Weights of a small transformer language model.
Size: 23 layers, 2 heads of 64, 5.05M parameters.
Architecture: LayerNorm before each block, rotary positions, no biases in attention or MLP, untied embeddings, attention and MLP in parallel.
Training: a variant of SOAP for these matrices, 192M tokens, 5854 steps.
Each number is 500 + 40 x the weight over its row's rms, rounded and kept within 0 to 999. Layers, rows and columns count from 0. Numbers have three digits each. The size before them is the row's rms in percent of the matrix's.

# layer 20 MLP up, 512x128, rms 0.253, rows 158-179, columns 64-127
087:469536524536416542470484413487476527517473510535446490490512461493534550430532548497489503485460513441530515501475458476531435498531524530495582555565489473502516515440471484535489498482510413
095:488558440494506473485453498519484463514523498523477532484487507453519441501462517497452503486470464467517507459519488521489494412526553467514423379567454469531532465491539529496463457443575608
099:546483511488464508500512454442503438511511438525521526513513567450490452486509529439442513489519497455530487565478483485515562426467469589425507429511454520526551521452502586465533531549507532
091:475474516496541440488490472464513535436507422549563503452545528553472545468489491501466512449481499480494456504529500482473581524439475476474435472497459583502560520489477501464496531549502429
109:448469509510462513556533506483533489514545508481462491523473491501525538476515537547437476517513450488501523455530476435565474470521540527553452519544479532488471470460457564591501513502472449
100:497503514521424531534492465481485477542524459460550494547479461536481471534577496490531528442507538524481427548474463505535392463437407511430501517504526474524431594511525496512515474500461518
108:400529469541416491460404488531468457504536500388532535491529440460465474480555466564499531552511526486542520447507447576466504445532531486526493493509519484502459549534458458496500539492539494
093:549560411495546447490511547470546424539518512482467470532482500544574456532584481518494477481509459498527486492463520584470445492554521505492523519494464532501488496470514468499505443461502524
100:493583486525527500591507561518506518490537544502539509485469510491458538475518463625574472423416490507489471484521568514524481483457545440479544433522462514505436491513508438498450527471513494
114:552505442526486544555460502478566481578496450495617519468416464478532505529430528506461541496524467498395472470546455545494485504461591517463483494529446503519539486480509559479565547512448489
107:467516498584470466471544444460494558484484513560473550531503521469614523527494536456535523538525475509473441538532534506608481404495511505497484461500508474473568466492409493451504563456449537
100:500528509479530493506479510556587452579464481519451490479492515579526397476430523520448479529465600505511511549567510524517515505575456458520467423546513490513515556561438491502513448520513483
107:470488451496528448546502497500530508460431520517445452445446509457582476511540489508508433553495475442515503472560496553521508465561470439504552492396524517439537479482527540530412479536513444
102:470539421482498558565491438485483460515512507496536557468512463452497494463547556472483579523503474482462510429496479535551479499536512454512478499481491481475451458474485462528444462455493540
097:438548506511475516490474463571493472520530498498467456475536559464439520502509522503555532598509502544504512438486530495559531487475513515529478484618515538441508499549442535581589512462494508
104:502511537513476465509585473535512501467530487393508537516468453548483456477513460537552548479516473424455447522494522476484506493487504519523521545424519589494432534406495488445440495499462480
102:486484517557535498485550463562501527537487435453561472498526509470486461523488540512548521485513521519462431475493524490525420483532471460448482515473501465574561491505521385520473491523505511
107:547450510428507545538574591536528448564511535552555534486530451496524414447507502535573432524455555477491505506483510519533511519417553441508456488514536570473513563471576495501494542459505508
103:535460489610566528461598532571575540461465462513449501496495507486561555551435497485482539419474436543480467504543564504482538540507457540499593572502517547541465541456507472515496517433511517
108:522519414427489550494415531558468523527515519536501465515489503463531431584483497518463490409531538467436553560501494510575504531502460521406503485512512484478491511510511499529544455579509521
104:498485491489507469515488400532541463475467488504483452527516455429494453527552508432530417514483488460509525509518520521541474578501517473454509491484506558524493487513602542554487522549567561
098:531559464482488466443474546485457468498522580496449524517561477526516455464465525494510468507561558499418472455543485679503459522528563517554508469480487523511474546523453559526491442499526528
# layer 20 MLP down (transposed), 512x128, rms 0.281, rows 158-178, columns 64-127
091:478488540440486534534450354513408521568449491499450493498466446445458549510515515474490457572449443416504504528496417496481453484496524466478510514505490442512411537451504478524502532458484557
093:512494510521442459537478457488478479527527538486508481538398544547576574521538547466471511452492478539561509546523456543474484542531453546447392421491468516430450548524520489503571466502464519
106:523466441504503506496519472478477499458588526514473506484522574627499497533441441541488489494526507417443497486488495488553477539462493550492483408451473424592462482525553473521512507525505410
087:484489472552485539510439438447508455435518489520503555498473537436438534506419433531490508572534516516420482497498379510458485455438530537485531505550574511579541451529497481476495515462523552
094:543583522534516625468452556527525473529388463556481477493454581476460461563493421518578512514478511490464429528473493493506526511534514579578519550438558520527575477500490469497472511519477531
103:547445574517398508437481559465428539451476495556478441498505450500500514492532470473454529532529568572468488481568433510462507478560516489460556488496461543515463492473463491526525482494475564
105:620528453556505514495467536554481532468551443437516505461453451494446464527437447603459578494468482510547518479531542522546501476456498455536517456553495490492562491556566512528469459485508427
100:463492460523496533482503486425497474510565502521454524504445493493452472460514509480545458494515466548514479483506490524525501574504489555498470526488489521496559503444516527527484492492499572
102:523488468475462504588446449460518587499403440477523447543449496485475427485477565493498532533461489470509474499461497451546560456509474524483511479531380556515532526537486608501525522505477530
113:527484496456560507467507542557472521494479505548488494424573511537415424474538456484489506496441485597525491562444498515512510418452523436504528493456558483444478460471536463486464486514508545
103:466421557443512476486472483553550486469582502478476514529517455458432450470479535487543462551527515469502518474502544496474522496479550458573468506472476479541526494420497408464547518495367589
097:539551505493459401511538525524471490489521556468498565502509464530567432496473582476513487508470431538489521513475517479493491521477482545417401540451488495453478540471476489458421521483603481
109:579527483444529479573476522522485453514529474512544512547573552443538495548527446510499541512539465508514556451490535546492493467549437507479439525461498529467441434523493490509433553485485543
107:520450512531429495429462575542478482423550507504508519488481474503495510502517555480568522550518481537540439469475484491565504513570458534482453488415525555479451477460510520527404516496469603
098:547454556506536498445554538477491527457473539451513473405553486512533483517510448526554505527582510475563593436577510531550470509502492507454480527453543545507498442500538484471588470526500456
111:486505526522553520536424590530496369470484535455487540466446535456501507519482461462493400429487537536512442525445485493482484473426497433556540503547512477512524549509474487488553476534520516
106:576508469440488588496492506520455538481496494592572508492472627441521523470463441525458463541454561509480539485461537484437500469428482467532477517546503510510507491485511557531504539503510515
099:480451431502496544469477578502412525477519510452523566524440536505503460501510478508608455508526512459491492487573509444539451460551472529470452453541473560444529484549496480480513543561411510
100:513497431545498502542455469521501462448479489552487556409518474549470467519436475553505513518460517486401537554563502479494498558471538497537474455527433511427471401436517477535474506520500480
114:477433534493543548507523550568465465521472537503505483461446494549461499500509418532527479490522561420478521402523441482480446448515507449487459525494528496525513416586484482562510542476444491
093:486498493504421479458538489474585453467547383512492539481477528493525495497520518567540490487471530452509544471526442464507442537484494515556527478502506532458482496497553431566445507501584478